{
  "n_layer": 23,
  "head_dim": 32,
  "d_mlp": 640,
  "norm_eps": 1e-05,
  "attn_scale": 0.177,
  "parallel_block": false,
  "extras": ["capped logits"],
  "init_std_up": 0.0312,
  "init_std_down": 0.00459,
  "lr": 0.00284
}
Each number is 500 + 25 x the weight over its row's rms, rounded and kept within 0 to 999. Layers, rows and columns count from 0. Numbers have three digits each. The size before them is the row's rms in percent of the matrix's.

# o: layer 14 attention output (transposed), 256x256, rms 0.0761, rows 148-159,180-191, columns 128-255
# v: layer 14 attention value, 128x256, rms 0.0735, rows 85-95, columns 128-255
# q: layer 14 attention query, 256x256, rms 0.0836, rows 192-215,224-246, columns 128-255
# k: layer 14 attention key, 128x256, rms 0.0776, rows 96-118, columns 128-255
o148 117:505473486482470440515464515527517491497492493507486517526505498452526495509465512477500515514466491503488500477485523496497515548526483504498468517499472496544510475521496530456465523539479496528524470478467525515487515486531524498518507487485398530511513472507526497547529547490489536461483510483510490486515500492447501514471538477478523482506515497517478524486534485493484485562505
o180 107:504515475475479452510494518533517487517537471487502534531481493449530483545463518496528502518483479486477549527469542496521491524520497510496454510469488524552539504494503533486467510543483494537523447468487504512513529511492525497530499495518417504511517486507538517537529513503487541444503507474510478496480487508473497499496544515483490486507521499528507496518520490478462507572516
v85 119:457487497490519523509547491470549490519490492503508495477497496500485472499547486514487527499508464435509510534506481476485461533474516505544535518491480504487501494509503466524462482510520500482516508506505493504544486528456536508546489535512485491505529511513529505449562494523442490518495515507508505482510495478510467485482536496498556480511518518494512520492486495497490502459457
o149 122:507462477492518529505482529476465468465490506516511475497511479501579459487478537488491472504534486520483507471508527531480494467485504490480466491502472491466502488519489481525501504502487509495500506480479487536514484487470440526519529513522480518482538512503478495509479500451498498466492528525515521498406528515482509499500464553476561488488477510507461491539487482528494483492484
o181 121:522468492480510504513499506485469465489473513507496509464480475504526462463487516468472500508518524507497528509502526541480508520486476501482509501508446436456478457533495498527519542507480503495520516511458480529502494472495449530518523509528461487499543490507453440493493517487470495498519554504523506475441497466499500498497467523490556492519483471519501504521529465480507461468516
v86 113:473443500499465478502472483485508472504465531504506498537482512483504475498475483493517484482551496506488504465485534495503521485520503507502483514521506527500546555507516502456512516496506505517491532491479475539522494502496482545517455522494528464521529489522506493465518485508521440509508517512461491503495501458504464494487516487474545493493518515496512510493573517512473524485508
o150 102:482480471448487517505464480465477512462534527517477485483487483498508517513474505510470457519530522510512495488541487467495548488478502509507517504501452518520531506504497524493509514473491535526499466518502496501494512465493467473483480502494504535482549558503488501463518481540516466457526524512499507526476504472503497456534493436475493531497485510487444520512537463492508522519464
o182 106:490464498483504489498475470483460523484498541519492480501487506496486527476541483499480479514538517527481508481541478509463514506523537548524544499508469479519499501497507512505510528511500529557523479539484482493510503469493486478499505518478517497479558509501489511473494492552503437485527499541479485469485516478509450450528466448480515544498492480500442498517549467492513482481446
v87 131:452486504495486517497491482504495536506427550479523516516493497477471518493505486476517521484527484499496489510511484531494542530521536514524522450515538495527501506520501494456474520529511445476487492479501513507489501474504482499529489481457488463491524498498494463485524520519521487525488548592494528478513524490485462486509514507530506509501514468516519555486529468506503495473527
o151 132:490483470451485497500481505504475521476520491544497492500456493527503475495483511476518474549532484503486458482538479464531529469469475507532550489536485519535514537508469514444472499516483463502535466482475473548485518521507486507501523482468464524459495464495494507483532506488542468511517519543487507467507533502495502480468506468541480481512459505557478503447526447527486545478495
o183 121:488483459496491478482510504490459500476480518533495523464454458501498486481498504471509479522532470521472490446509451474507526495500501510536537474551507484519492529518476533455465533547508474500518481515473491514500509494509485514512528550475491481497528456514479469449537512520510468515503538552508500460501525506490478461476501450544492498515498489532495493459552475493504506469498
v88 119:452474523501545491494530499491535464424485443522518483528508500502513461523485492522512494505476479516511501526535528501491507486496489524523524500503509548499448497517506511447550483480485526465496474534507467482500452485544505498437484513510481490514481498508500525530495510522487471491487511465438450510521459529482471497507537512501519473476522451495517527547511493498515496519489
o152 123:502529517511515504489518503531472519510494535494499495494522489510502493510488481479484578491534499483533528527520553482495526478540481548485504478540450478496460451507510494499554472460531492504455516516490493523489480478471466493497516513512523531524569556537478486509545502522474509499521487517486503505495453496515496535466509495496508479483521481496498488533550511538503481517528
o184 120:483487518511519501488542499535483496483538533502478474485519523495544526489502495497473548489513469516528486516526533489471526491525506556504510506521459498474477508496489505510515467437513516510504471486490492517495481502464454472468507538482535503546530546521459512521519490481476494471488460484448516497529474522510501574456514495492512480459494479492525490531522507546519498540501
v89 118:457506499528513488506509500477545493522501463521498519499554484516455505525506484487545549449483493507504497507499490523541506475464456490496473506505543510495517522495502506555498505511508523494510487511508528549515497507525491466549495474503441476512469493497434500514519490475497485544480485575549501482486502494495516459482563487493490474485478519472484490478517499473488525470479
o153 122:539463492482488493547506517497466477507516484494492514493528451462503477498494500496492526495491497558469517513525513502484525457505480499509499506500521509501479513460523499461512482555513549505536478496487424491509477542481474473480515464490473466472485513469523466545504506463471516418495465523489474464521518485481492511501489539533471472480490519511475526511504498467525503510508
o185 117:505448518519516495546502516483523490516490496522519510488524500473492481492513490521497527480481472554505504501529477498515507453503507500464517505498485486485457489475521501483492495554506554496542492540516433502519460533521446479528505515483493484484470493492484466521479499484506489438491502555481475476492506464472491505515480537536536495458508525511470533518490497495494515485485
v90 105:523504469471485467516510498530513524485511511525510494483473522478524460504512503534495476508492519463500498518461546517495546516462460508489482509499536493568514500507477480431477520540497478520520521496509475481531491472488475520501457541505467497522478476479528492504525502487517500503498483428537454511470505501452483503466527514477504510468516533481514509450494485508449522543469
o154 101:483493539536533494469498483538536487484525523478492528505497522495516500498529454497484508466494518504503520548466562547476532524542529515483548455491465531484474499495527502491493518491502488498471490478547489526540491500539489470524459477460486479448527516505477506494463470473517494486528486522518530506530464484544505523506481509442520513528475503456466537490484459475508475467472
o186 100:494474521529510472486530455568522478476504537437502526498464495483505488505527428502465487507496509506476537552480518510472529539517504526487578499483473526488450467497497474526507540480499484493508504448509518520532521504534484477491465486475473480467507506487488493508464460469479504474532508485510502514491446445518494506515476529504511520518471484489470513492524449459484472462458
v91 100:509523511488489502498526504503473494510490503486496518521515495511468476495507475493546518462528511481496515480567561536496490463541532501508467443476448484487456491464528466556524516504490472477528485501525497531496532559498483521503516510495491474498518510469500463487475507547490490533505528504514557491487494527525474506507514508499454503495559532537424493500488451454532500524497
o155 109:527526494462480496465506471487497517480475505504489513472480456488454480541477486529500503480511516517471472480497523494509521468451437468506449538519523470499511490483507527461493519516543489527476502488480472501498511509508527523541513505497536515547501529471530497475536521522476530514517515480490452539474488488501521473475505498536459495495506508458474513499522494470518508534517
o187 097:512522480507513510481502505466512515509460512487507509495475470452499494526454520512505500474530508479508485484473563516518519445483454526511481503542525472470549535454501512443473508533532511496514473519498475553523519492498508560546508542505550501538511497478538515471509489544482503499478513492503474557478496532494515450488496510524484490504505529483459516494497509501493542544489
v92 108:518515531466528480489522498493525494470550483484527495529519481502481505499525528523458537509490463502498451505531485496473424509507495519497508499503493510516505465515487550447487532507536554464517529493503506456481502490509500484497529540474520487481476491539472522494509471534489511505497522501465449493493484539501486461480460507482534488496510513506514530549556497526485474508520
o156 120:501442487470530517512503515519488483497545502516495472532553522496557460468523497512502524497489495465546516501530473510455491449494504532520509490516481521474473496542509490508457490514471517476520529514483520478444472519501476463498509484478482485501517443503477481521515480477499522538458512504505488461496440518465518524459469537520522467501511499531516494489512512539483526520534
o188 105:525487469459541508459507498512514461474540472523485488497528541554547498464532474481485528504493490470478509481533465492482466455526515516536501518511465521495496505542508468511431501543494511489528501539474498476440474529525480488499486492466513506499530457548449475511504486507501512566483522496488511506478458508494531538448494550483535491498502500502507519494520514533477488541540
v93 095:484533488476485487493533507505517501482488492483507521523510472481502483517479459527507546503505512533497532508533518493478464471473508524510492484492523543546476497483497497509511528489481509494527535538546525478493501498470481469505486506503476483474500568490532526486526495528511525511500460468500545513508483481498504509493478510520518494499488501550471430451496439508484525509461
o157 099:531533509472502494515475493557501475501524510493521514532475468506481448497460478492480501518511494543486505495528544518510502481490497493494480490473524487489485490519497469486506507502524456518522556465507514516557493530473479497448485474493490461524550555482551519491532467515495518474484513469516464524488509473455525515475490530531498485538482488473512487523541507480477489490471
o189 102:539532493507526505531506486557499510522513522497498514521474464508502451512434493497497532509509515525552495527508554534523535452478497498489499475479515471490474502530460485488517488461495501504512559460494543498561501481483479507477484463513489455549541563470524528495502447502487512453455519468537448532505498455469526549479486501535504490537461516530530494489538490508496525519506
v94 112:510485448492487477508499477515523494475459519519490523502488481475517499516532514542505521539536469494497511481475528444517512463494481512500513499466479443490504503503484474493477493523516543504495556492475483435479461467515521519513492549471526500508504482502526510495480481510474545482473527513528500493495509508507548533511500512472524474494504485516482481545495520532485456451522
o158 119:489547491564514512466535444481475480513466462491460468510520475508516496518555480496472471493536500498504535485466523507485474515496502430522537502467502446437537514532516505532500468473483497494469538482514547478450508486517501521533479519497505515502485456508470525486497478513491507530483534519545487495491486507513499519530529518520461517515524471480500474482485481512496469448524
o190 106:481547479537487503487506434498441467470491506522440456506516480529492519509519492506474522522536494545467508484486521511484463512495482460514522497499489457503511513530506512532487500487492505490489546485486547446459501528508503506517463494491461516471509497489480503490521475534514520522477517517504502473543496510477519494493510453497477529547509487534497492478518495476528465465553
v95 116:487469548492470444484498496506473444518515535505495548457501522468445502525488523498566526511506504470492498476448465521491570484480524529466493520481541493486520546500464518494520531537511441499521567501499487508495532496490500504513484502480437482515503486516516511496521498510485502496498463520464502468443489472493495514502504502511490523483486504520525505530516496513464516511482
o159 105:499449548532489481501483498512516520467544485484481533458479497521474472482497524498502496519498551512527539527540479496496517466492512484527535502504468509532502472453453519535478494510466497497485510458477445503501489481505519520565480539473439492482498529484509472433493524497515525510515488517532527495462515476528503495521504523455467520477500493504516502470535476508483513508517
o191 112:510441526542498458511503512512521505505534530460507531492467510490472494497537481487507496505533533523494545512541461481486499488475519507490574527494479506539486483433464513531491529572475501490528512467474482516509492475537495497527494523477463485452472483505498480431488487507502492488522486511488507491455502489486468493529497517497506531475505474482475464491536464480454519506498
q192 101:545470558505485486558524513519525527491515485514493510482464518537513503529517506505508519469543497516515554500529487531512507524493494524484523472487508502488508504473486482503498513521481485476485457540538497491510522458526477467467453526471494466503521461532543479513507496507543493495473532468501505515491495532526519497485506501521466473503551493485500547497455491517494501514462
q224 081:526499537485515518576536527498524473513514490502519471465487497459491551469474491509509463517560497501491482547485502478481547501500497515448527489515463491498509449500462504473502492515500500447494484498533522531475493446464489506504482504462477482499510502494556499474510542509489506489444492490455518488544519543496508503515473514511533495497470510481493507488480497538473518518489
k96 061:498518538486477467515478495534482545466525483484472506512525494534537470484473531516486516524479488481538489509492494528500505481499528480555510448544475499486540462486501502484467470469486463481504489510527524500522504481507470466509473466494519472483492492500530492478493517512499475474526477483555514510506499505530515531511513467536534525520505533529494506511478479486488506519488
q193 071:512493536513476488560521489518481497482511525482520503471496521492507452480515512521559529516524509478514504487536508485515521524499503504467503464502442480519489470479487468524476496529469507499484552464515501516511513460484477492463496511481504503505534479534526507505514482454542546468507514489515486480491496498546508489436483510513514486452523496472516500513492523485468505514477
q225 075:495493474493497506542500511503487493497469500480516519499489514487505521491491483515522472498500529493507523483512569485501506478491482547486469494514521501518491494494502514510517519507515537485557524502476462512526475493513478528552431483448513508540537524484455521515485468477468475486500537457510505507516514463573538491474518502530527513517482510523534508537476517541476507459530
k97 108:524448507496455555501492470506495509525488545514501513498494528416501489513541522524549495454485516482501509511498554471537496504456485524523492518521527482486477517529480501502475490529501491511453536515526446455505486504512460514489501514481533507443528490513458529517528507504546493479509497501490503495497474447532519535498505493503495475487500527472516497518468498514516521486514
q194 065:550510516505506526513477495447523512507528499493470526472511527510437528503507535493522517492501516492502541487508508499472549504479490499546480488442486509488519516539494508492500485520509501500539517508493471498454483550501566495516532525502499509451517509434478542533519522506455509540550493504466459465535532472506464491502481556466495486492463516437486509508505486480518518455520
q226 079:512458497482482486549500494461478488500479503522518522448478500526436557468516537493491492501469523474496449539466492486501527505456498544523506527478504511501514517508470461500499477523544484462516495485491482476435471529469518463479483483488483463515543504510516537521473525497496473532487513502471469470558507505530504488523492540534471488459473493477474519504498496509545510473499
k98 093:497483503488498511567505513463511515515512518533530567523474515489544452502523516484515471509542512481552492522511534454513517509466498509487505468473508539509501497514480551457519502515506515484517513512509457480491522471536536513546497504494501500469520535497493514547475515490497536520505523471511494497544493497498530485508511527455521456495502512490523514500477531551473534509463
q195 071:551516512534480473529507485534483506514477509512475482494500507516498506481516509533528498536553483485523487493550493497490505543493502529458467458423518470466500476516535502427528525520513526470472542479490485509494516476479486543477480489485504507545549503464526533512551511493542539488522502459501488508526525496529536476470494457523534465503525492515510497497475544511501540516516
q227 093:519504522482522511501493499534486548494479523524543456514522524523513518502507488517526534528513479491508462512508528511478468525495483560460518467496530459458484491469494486463525514504508504484501527476501490492508506498525512576493479541452510519561523469512481469467533451447523514472503511489491503509484512461511537497445500523469518475496509520520535501516468542504502506498507
k99 087:494485499506521478450466435479526470507471521430548501520473507499502497487508474508483470466467474492455511520522498518491513453479497469465524518541481526509485526536515476483472535529523521560483528481470491479497481514479468503501534553500453519459488519505493455487480509530486530511512513457520487503504469510486476528506522502479464526504472515486520481474507517486491496520486
q196 071:535444497500489477500494473484439529523488505520519496510468481538522517493491524528552493491523532475507505500497544531424522505482512525491489502489513469477486531476480483511528482475495532471480474480487499573461494484521519461520521533481537517535489488522512476507501489425552478468498477495502485499502509483477523516477480521534531446499491482460517540476509498477519497498492
q228 093:540447502532497447490523462484506498460475516471523500523538569523539554544526482520535475487496524490482503512508517528454528532485508539491521459501554467447494539461522523485450491466498512465489479510487495536486498540517513509464480519523547507552500469532512492484500486425531517504524489481482531498504511487516526512493446544496516505491485458488519500483456516472504533504514
k100 081:485491471503490480467491457559446519466463510497503480505538526493531534505530463537507494539462483511442487509489487534467503486512549540545525485525522494489500477462505469551465533476480473508503496508526505512520505498481473469484503518506533509534473466515524539456521527468483455493533449524528502527495500482509518500443473488516505515483521508479480505486481507475471509496509
q197 077:456519519488528483447511502541455500481494502557544487498503479481492492461482469517488509476495526550504434523485475488529473520529516480437523500545509495466517485475520458497524482455513546483492483499498527479549507446484460541486484473514527495570498488556523507441500457527515489470476501511494519520486518479499550505476504461496524506496513488514542505487491508489490473534499
q229 077:481532501524523518457495502494506507516505478502525503575492505515514470492476486507444506529473505508493474481532462513530477515539505497486480483517489470485510465512510461497508495490476544537498531503486550511542506454553478543519499490546495581534477494510482468450544473506467515482461545487508528507491489457480534489500506486453514524519525521520507507522514506505457497498518
k101 126:486481478500506464495500478526472538509518497553521514553529488511503525501477476478476522529498482461460520484509536497493481520487497506483502469507530469492515499483524491509483529481510521505543486502489560512482461494518505482503453463476535533514463493511493501484520458454499492488496489522494514536487540476470534486492516480536533485487520463522454493494477488501486505507513
q198 090:438522546508520495460508469537477484486485491497515454471524473485510520526490465539485495502507467529480506534512450494489480519514502484492513501536483500512470488489530470523551536467544495506515468450520524534524481502475432498468493491532495534546481509539509496470547463486509458462536501510528504557443526494504542512486515443515517525527533500486543512516497513442479502499520
q230 118:453515498485521495485503474526513499506507499502478443551502496541535522540486464509504506514490500472463500496531498539516501502536492508491545476529477509483480497476499488489495520451486480512528476453494553499530498542492504479494497523543473542500442501484507449465522498510486520530530478508531497532429557511471529475477491435517503509488536486491470470496473524509467532520493
k102 080:483532477508483462479487455565477507511497541471525501514503498460531493497540481507499498537476461481453490548497529510472517429527499494497491463527520533494497466496495481472460538525480454539515461495490463504481493543470443470457509530507465486519476531534483534495495507511499474506517464504502480494462515540523497511455494474468476490470519522478496471485497494484465498476466
q199 074:553524485500533515536485506517527491512558495536503535490484488451486523475510511480484530496537485525504532513496484524550509514480522498518504490516513553529510493501495468485466528582485457536490467473543517492506484529488476511461492520503474500469520501469468492506484491552530481513543526492483472494517507489488509521522538509484529484531512501475472512495503502503462509483488
q231 082:516480457488505509539514503480501487486533502448502540478461458480504524491471506477509497501517516502539486532528498517494530501498530484519508455484524491513507527457478524488464509489489469495474511454521481478493479531497499546492515516464467466484542525487476527551467535516514499492526465525498444488515549512517472515498518545485503462494509495463534494520516462482512508520516
k103 093:554447487480486522544494529458517496500492522490497516522489477489488477511494554490527502467531539463579487532497499463541537530500482515487464503480487502538516518513451512475488506547483486503509542502507468502453503503539515516539513505480479456460552521484517514527451519505514508524501528495486485458523480490532495500539514560450498492507486495511509498507506495527498496500477
q200 109:470492512510481512484484468499473495495434500500498511464524506493509500533494522511504438488490496532548462517512517480466540531495497470519501511481482505505471522484491508542540464477515517490506516519470474534500487491493471458511502494477484440517535540512532515521513520459452486467458523446485501480511494474501473531474488509515520478491495502526557543536481500490503540529494
q232 110:493492527473475515489470522471481502522491504483508517482525501498542496516505530510496434498453501524532469519548503504503522501472484494519476497481461513467503494506512503515532512466473494512517481491445492516476520510541480485476486468504505493511513513503475479511573524455480482480489543461488531469485455477485519508519461490508509484460512497530524534478486534448508519468486
k104 106:515494486467469474494493503483482542507482484516514474508531533486492496508535516509507469457481516527569483486538489520487506455495520483513466476461508538498485513529500514533564501520518472458531514513457498507496565510509499473490555513490514493500539525514497487509472526501452509512488510484492518467518435480524502482557459527488494495501516513538515502509479544522496500485514
q201 111:508493462511492528487515532485478523521494520518509495530545462496529470465489552500526495498476470457547477487485544498512521480471521472526506482465501496487556499523502514502512444467515527478468562520472464539486509482522539496496544494475533443504546507481522522518494513481508486470476458472467509464554467500532478469486505498549471490456506526514508517508514472470522507494493
q233 087:495476517505522478512501542459500498497495487468500526474521524485488519461486509461529518508491485523514511494502470470532512482449541491494476554493508514472505510509540477513488479488489571530507514532455529504481504537469481493515511511470512502485540486500479520498491529474566546495500488496466524491541464501519564472465478517462504483470526471517513518462501496455526473464521
k105 100:504449479473512464448553510478491517521538468520493492511503503498467536512478522495509484494556487517541542505489489502492483558507502484500485527474477488523514532526496485504598482490498497486539545554503524499519532502506526457549507483472485499458523496520513458515431495497452551505522498492473541476517455498509529516535508538486537493502513476515490543502462497516503462543493
q202 088:502462507520500504507458523477516519505488521521521503513537481503494490461556515486548487468493484467500468437490518485531483492494502486469449444487490501490499523491514468521475479529493561522464484482496459446463540504550509484481503502492538533498473497489486501500445513496553531509486421525488510499480464536519518476514468523489485501489545512501497494489513504494531455508531
q234 104:495507507555538485472484499514514516535469510466524549541522517511463535493512479510509514482526502530489502503513496537498464468545518495513497518538550516505488518465520503485467492529476477514470443502517494481531520477512532457502516468470544527510512501538501532450499512482537472498542452504479529502478494450530547493476517516517497483499526519508489517490472505528515489464492
k106 092:455446517463526568464506494479521530484533470515523526546496471476496518500510479543487442483530461456509518524473508508486515540514529478507491476495523491513506514504520506518507483535521467461505533515504477511498491494523500510520474513482512493533550505566477476507509522494510516483459467509449490513481471475511514519535475494520501476533506509487466512463483458468468529472491
q203 101:468505495520457507532510538507511480526528512516481466479485443481471474488499535467552555475493536367523515508507542510499532505493496495498517546491465507492529487505520517498494469475498485472493516502512480531449503489493530542477515508470490477476548500494520506514479513515529507525455473496448488489496451531522454501515500478551472505491495488518524481488524484500537509498480
q235 103:553498503511506460516500524494491466527506502500465493519477515546489476505479499489486538513526536477494502522473529518484493477499541529500487499483503518520532526496506501495478533484497528481483489539582483483457563484489503504512487466506499510514485473459535510515519513522487532533481473504479524485460484513525545503520510513536497497512486469506529526509459487521560456511498
k107 099:479486506462504542516514530503543485510538469475457488524496504506497498488486501526490537511481476502488554454480503480494473521519493499517520514479509499521521504552520533493522509473505514484511503517520450527490498509494551450514502524482511543470514485478536472493466519528478556567528509500541490510493471498480501526515512505503488484473468512470476502473514477539535435514502
q204 149:505522499494496544509493540480502567481470498489532499473466480513504484478493530476507459484516518520551501526511506479517519498469482485503454505477515472505524531518495521503519493493500519484498517485472511492468514478516503509529506502418505435514559494459499501537485521505469488497458525511529454492544490456495510522488485513486499491483509526497532532484505492483514494507475
q236 123:513536533476535497455491468465463461501463448507523487508515468526478508493496480520508465491478468508473499489494476468489461512521507519536495507500512486445511548506531514493500476502513524485511484514486506535507506490466538500555494482463523479536515476503454507489520497499501520475484496504477534497519495475510512562512480516472486519527536522536523515460512484454515505499515
k108 092:557481482493530509456482507471504521496494505486515521497538483516518525533527505488527483479521499513521489553501497452528550520479467539525487500519470526474558496509480532489528535481516524469506505499487530529466542484481532522497510484441507456479500534502462488524508512482468469476452496524504521522530488477499546489523493529496486529535483507499492513490504510477540516493522
q205 108:486487487499475482518494519545537483518525510511476501542453469544496498514499464483494550518459512456470494481537481514498473492497484479533534486519474490488533456535506500485519520500489472498496482498501516506498486507457498469462500494496469487527464486509543482507518504512486452518532498504510470506465508546493493466481463489489480494477517491490472448498572518483516525512463
q237 106:484465530517491439532465471547506470479529508520493512527468515519475527509502489548519539507537482507446520522514526482471525497523486524521555450519463506506523520502515505521506514509518485493487474496534506509490505449501462466527451513474458495443488499485531516538478514547490534536520464488535478494435534520495492511498485518526490504474512450495450500477503491513492525499483
k109 115:501452558511501466491470505515503455493502470509452523514467474507491532507449465522514521465492531493465518526501453563471520544493478533529560460516488595484465456489491514509456488481497488511478470508535520515494503506524489505528469491523476509463453498478510526525523516505537471532544523497521503491469514498508486500455511527495476525475508508493509516510481510509468484495481
q206 111:497523505480550533521483516450503519525522478487499495521500496524507480474471513496531514518531496505454534479506503482500461489512461498493459521475518499549506510497496511521475501518445520483531496474498522449457528522573506514545493496495522507481452486460453486511521554500476526497515487520559502508482509486465553496515496481475465465501528482544492489489495512534473475489500
q238 094:488488489452516507519479497475477528519474468525508485496522488500479529464517489511532496538492500459487502520469478456521481502489475537481498506472510485475503489518501509487509524550519521490524551532444519521428502494461492501552476520444526491480497500519468544496502539495454490491438528516514480521517517451462534494512530493497487470503519537474502530537502497495505502505525
k110 110:503517457516516532499484480506502523500526442485483506482468488498512511486478493510489508552471472524469464502493521500529498449521483526500518499510500503488522460448489565479506495552502531515531500497471492527532491481509483491475481519543528514529486498495475468514524483501469466461506517505504486525501540472472509537462514503501507519499473535475479542519537503500449522504494
q207 104:475508504483514501450506495535503493474504478503516500503490527460497504457475472515512506485508480520506501513506537504539513503484508526507495516538525522502497515469473475479548565537494460517505455459512521477481483536480484530477480560484396468485519520485459475479489469518533501504511509475532496517477486484465550519529522475490527513526511526514512491482463558507461467493513
q239 107:520527485495493536510503520516547514537489492505488508529482486500495507519512460497506485470504528481495559492496513540483523526501496485494527469545551533486457458512456494503476502507485467546478504487524518464495513526501534472517495512496475516528485537478440458450500515519483510530531496507549466509483492479536475514497483512463490475478502527517476520506489518528478508512514
k111 104:500530498508517492487503506484518515508497514435498523474495531478472470536526487506508486481489530511503508497487495499536506458501445465505489493526491524482529452494471514517491525495484445538437510471495483463471490486482506504512536514472460512482493529518482547476532522511487513507528492501495469531413492473486477551510497512478433483532508556491505511475517539482506504509509
q208 109:506517476499530490496482490487509518514520489485489523469504487505480552515498488510482491520485478515496469514526516475517500522511497491506490485459474512541552500489515465513493516523484531528523464531483517512526517574476498494469469473494510537458481500478461521530491523537510492513489478478506487504496500485462520506538497474515531444505526512492479523454507483555487491535466
q240 098:477506496528512538500474542477523469495494492488476497527480517494470524510511501498472508532502493452493513458483429453488481475503486530503524524501487477512525548503523508463514525539494488511524491479507487509479491491518472513528466521472503503485493483467481490491504549547509491502496460495498480503456535529500472442503525496475456484471525490505505548489500481498482491497489
k112 099:497475480491526494487469555480481501497539512492465485501451491489464440516500518463459521507510520481497543529456469505495493518523519538491484497457482494533510493556482480505488506485491449509493501474547478457551514553504497498431493506534516494511528497465490480500515456515483491510499484494472474480474501541511513496519483534542527496570480537527510533501533491532533505474489
q209 085:534463489528486512530496467470455512479518505502517531486461535534473509518506494489563471488508490531480477525456525482458485505502483548478454480509529477496487514460492510500475515528499512459513515442521533461519487485503495533490488472503524530478531490519519465543483467476493531474480471509460461470508514459466497501477518536491527512476492488519500509514479494536512475499509
q241 090:491481545505500539512481514478455489502437512530533483463457476502510482504486496493509482511471491471511485470506490478505457495488479498473431459527506467489509522492510527527508501553518536489487518513481489484493485498467455577497506516510508519498520477512513504520509500540498475473451503485483453514537509486485499490513505508506472515495517521500524489564504496464509501464526
k113 096:508480476556487527523490472503454473470465497528511493481489506525520514514483531528513491511549490513528507526511481499478489514469518525485467454500549453504489464454496511487496513528526505471521549513537516489537511446530494542519489529515513526531526520508526486485469449508517462474488498517496480504545548442509490501493499542543534519498481486563554508521498492498522487505508
q210 114:521522471501493536511508558469525545494510515479462514512487452542481459449489522511472509486527535519552473466503487480539480506453501485496499513483473512498550500510473536513493469501486539494489555498481493476458546494512558485547538500453517501522524519479508519505478529550450470521451526510521454462525498473517571527496532501520497486479510497535496511511514486527502490479490
q242 093:498520490472508489478488498494466539490513517501499501530537481518497506484520514485530449512527525493503454497477507493517487500475517448502448511520500456516535467529510484539551480508530523512546476446525480504528533440505496543510494501452505493495520519537484530474502516487489507498471512559493502554519504463490543487486563492509514498509502557505480490503508492515482529511557
k114 087:505520500496512517471504514446495491520544465515472501475515440551504479490501521467481493488478552488493512499515517489552504528502455511495460497472492487512544516519484471483552525471472515468521459507525505491520528491508530509525453493485484553523465491472468465492555505483495493469495550471509477540504520487498532503545505463527478490512490528502497508520494529478495546510492
q211 133:504494497479511523497463480491481502513478526522524541497470524518496509536509500516489507526477502514438494466518474474483467494495496481508484481483520477509490453502515502496474510490527504519537484489496516486496500485508443493523504493527517563470440496519479478481534527519463515492521526508512517552468528515487507453471501464457518484526495516471476476496549540513459499475532
q243 107:460466481489477497525521488492468503463471509532472496527491487533501485486513519504498486495512527519455483535506475481502469497543522478493507489484523463525511472468496501489514520486518514477498509454495500490525504488513503480499531517532478489467504517515482481508488532553461546511502498514478454543467515496469493507471548491470495467503533500510491487518523489488483491522561
k115 117:511543501471451513472484463500473515485484500508514495502481469506516533502473503490473487544447512490444465467505456527489480495516485477483480475533505514499497515462497468540487549533487515508494506515467513495489502525493463488427506501566528528505479487535485477484556513495465482475494513501470491530488489488482538490468493458513561512510510473494496477497505492450459519498487
q212 102:509485500498514515533508513515517501536474486430475491541503460515524484481527545504490459488504518473553481487490481489548480518515471457502531517519470504535501510533485502520480457505490501502475543490509495458525513486521535463546486503486526507502522504465510494508516506478480527498508496502529467486516477483540524542471504482516487472515486497497490500451499541497479497492506
q244 109:497512473509514513499532506482474522527566501476510499501507437512479459485468542501486450496514490487492464514514515514530524457468504458529461515494525494526537529505455532457504501506483485495495473464526502493479521472571535509477522503524494504515502515527509499512513508507515531477504491525498489467546485475454534515507516494495524478495508486527544498489523525524542500540498
k116 096:494525483438507509477499503461502459478522477477547499522522471528504484504456474469505473489470505566529522473508495516501501479525500458517463519511478482531533496491505437494544468505503519527534486480495523439477533487493499464478475509502510474506474462516509483502510510519462503491475536493529510537531502512490500538543470511516488499477508483488528439494494492515505509517538
q213 102:515490484497458476493504506531512508489486473544515524501483478539489498415502504478507513495487485531502457490499513529524506465512522520478504490514496501481501548480529528511498473495497496513467472456482533450515548513492525491495525515465537498482514485499491466500437451493486503533487456513487475489490445504510568525504496527472523500542476484526513532476499464490483480505409
q245 101:509520519545496498517469524460516516490465486516476494470498493546467453447515494564483498508463505522526504504484503505469494509503460486455514461478501477468534491499509516521522465502506485489520485514533492455500507563485519505514507543475532461529497473510488478524475461516505488507487482516495458468529544520496554535515502493481469463531494498502531497487467478441509480481502
k117 098:517480497537520513502470544474486528495464486496498444497509545483534527482503493516470514498515504515519466500520506468497538582499522512483503476467506467455511485516542498492495442479500476529465508500468531527496491508547489513528510487464562540504533466482541527506479468475510479488516503478528488463502524495433508528517520509491482506539478513489544518528531510484536431479505
q214 097:558478512477475477473509482543514489478491539486532483447557528463498512557526519516512510497478497503496502524478533501485525504466538523527524509477493502506465490465504472482473513524502502493497507490472518521538469519495446490442460504500456469524511541464513548535513458450498486480517527462505535502511472478499493510490560504532543510450510487504495481543450549530477531470536
q246 097:517490463463523478503518510528493489493489511511534513488498502481488539527508530477521487509494501508519522509505528507487536522503479505499472506494464485525470459475450472512543477488531533496487520475442537546536467497501498483479521486539499507475518535478516506534528469480466491475518545435532516528554470457488454501472491510506531498491491506515479483568521541515453526507536
k118 119:553471483478499483535512508516523451511458506517534521467511549483443508519540507481487503473509524545532484497480504482478544527482526494505494508513494475504493499470467479489482513487508461511518550511481503454503496481475488511509490516519483483527538498540567559503462472467481467505494510457516497539514477475507476499466499523467522478469452531474504531565466489495486499497532
q215 117:519534466476463526559514498491525501484490488530562492505451506461474504488487537497491498520489511536535510530527475482487506471492479492510468474509514478450452499517473540479506510521520466480526528504502520518504492482457449520528485492519545462531559534551539473509481535494444489507460539485509470503514478453478448536483474526487515502493458534470525496511490519486515492515489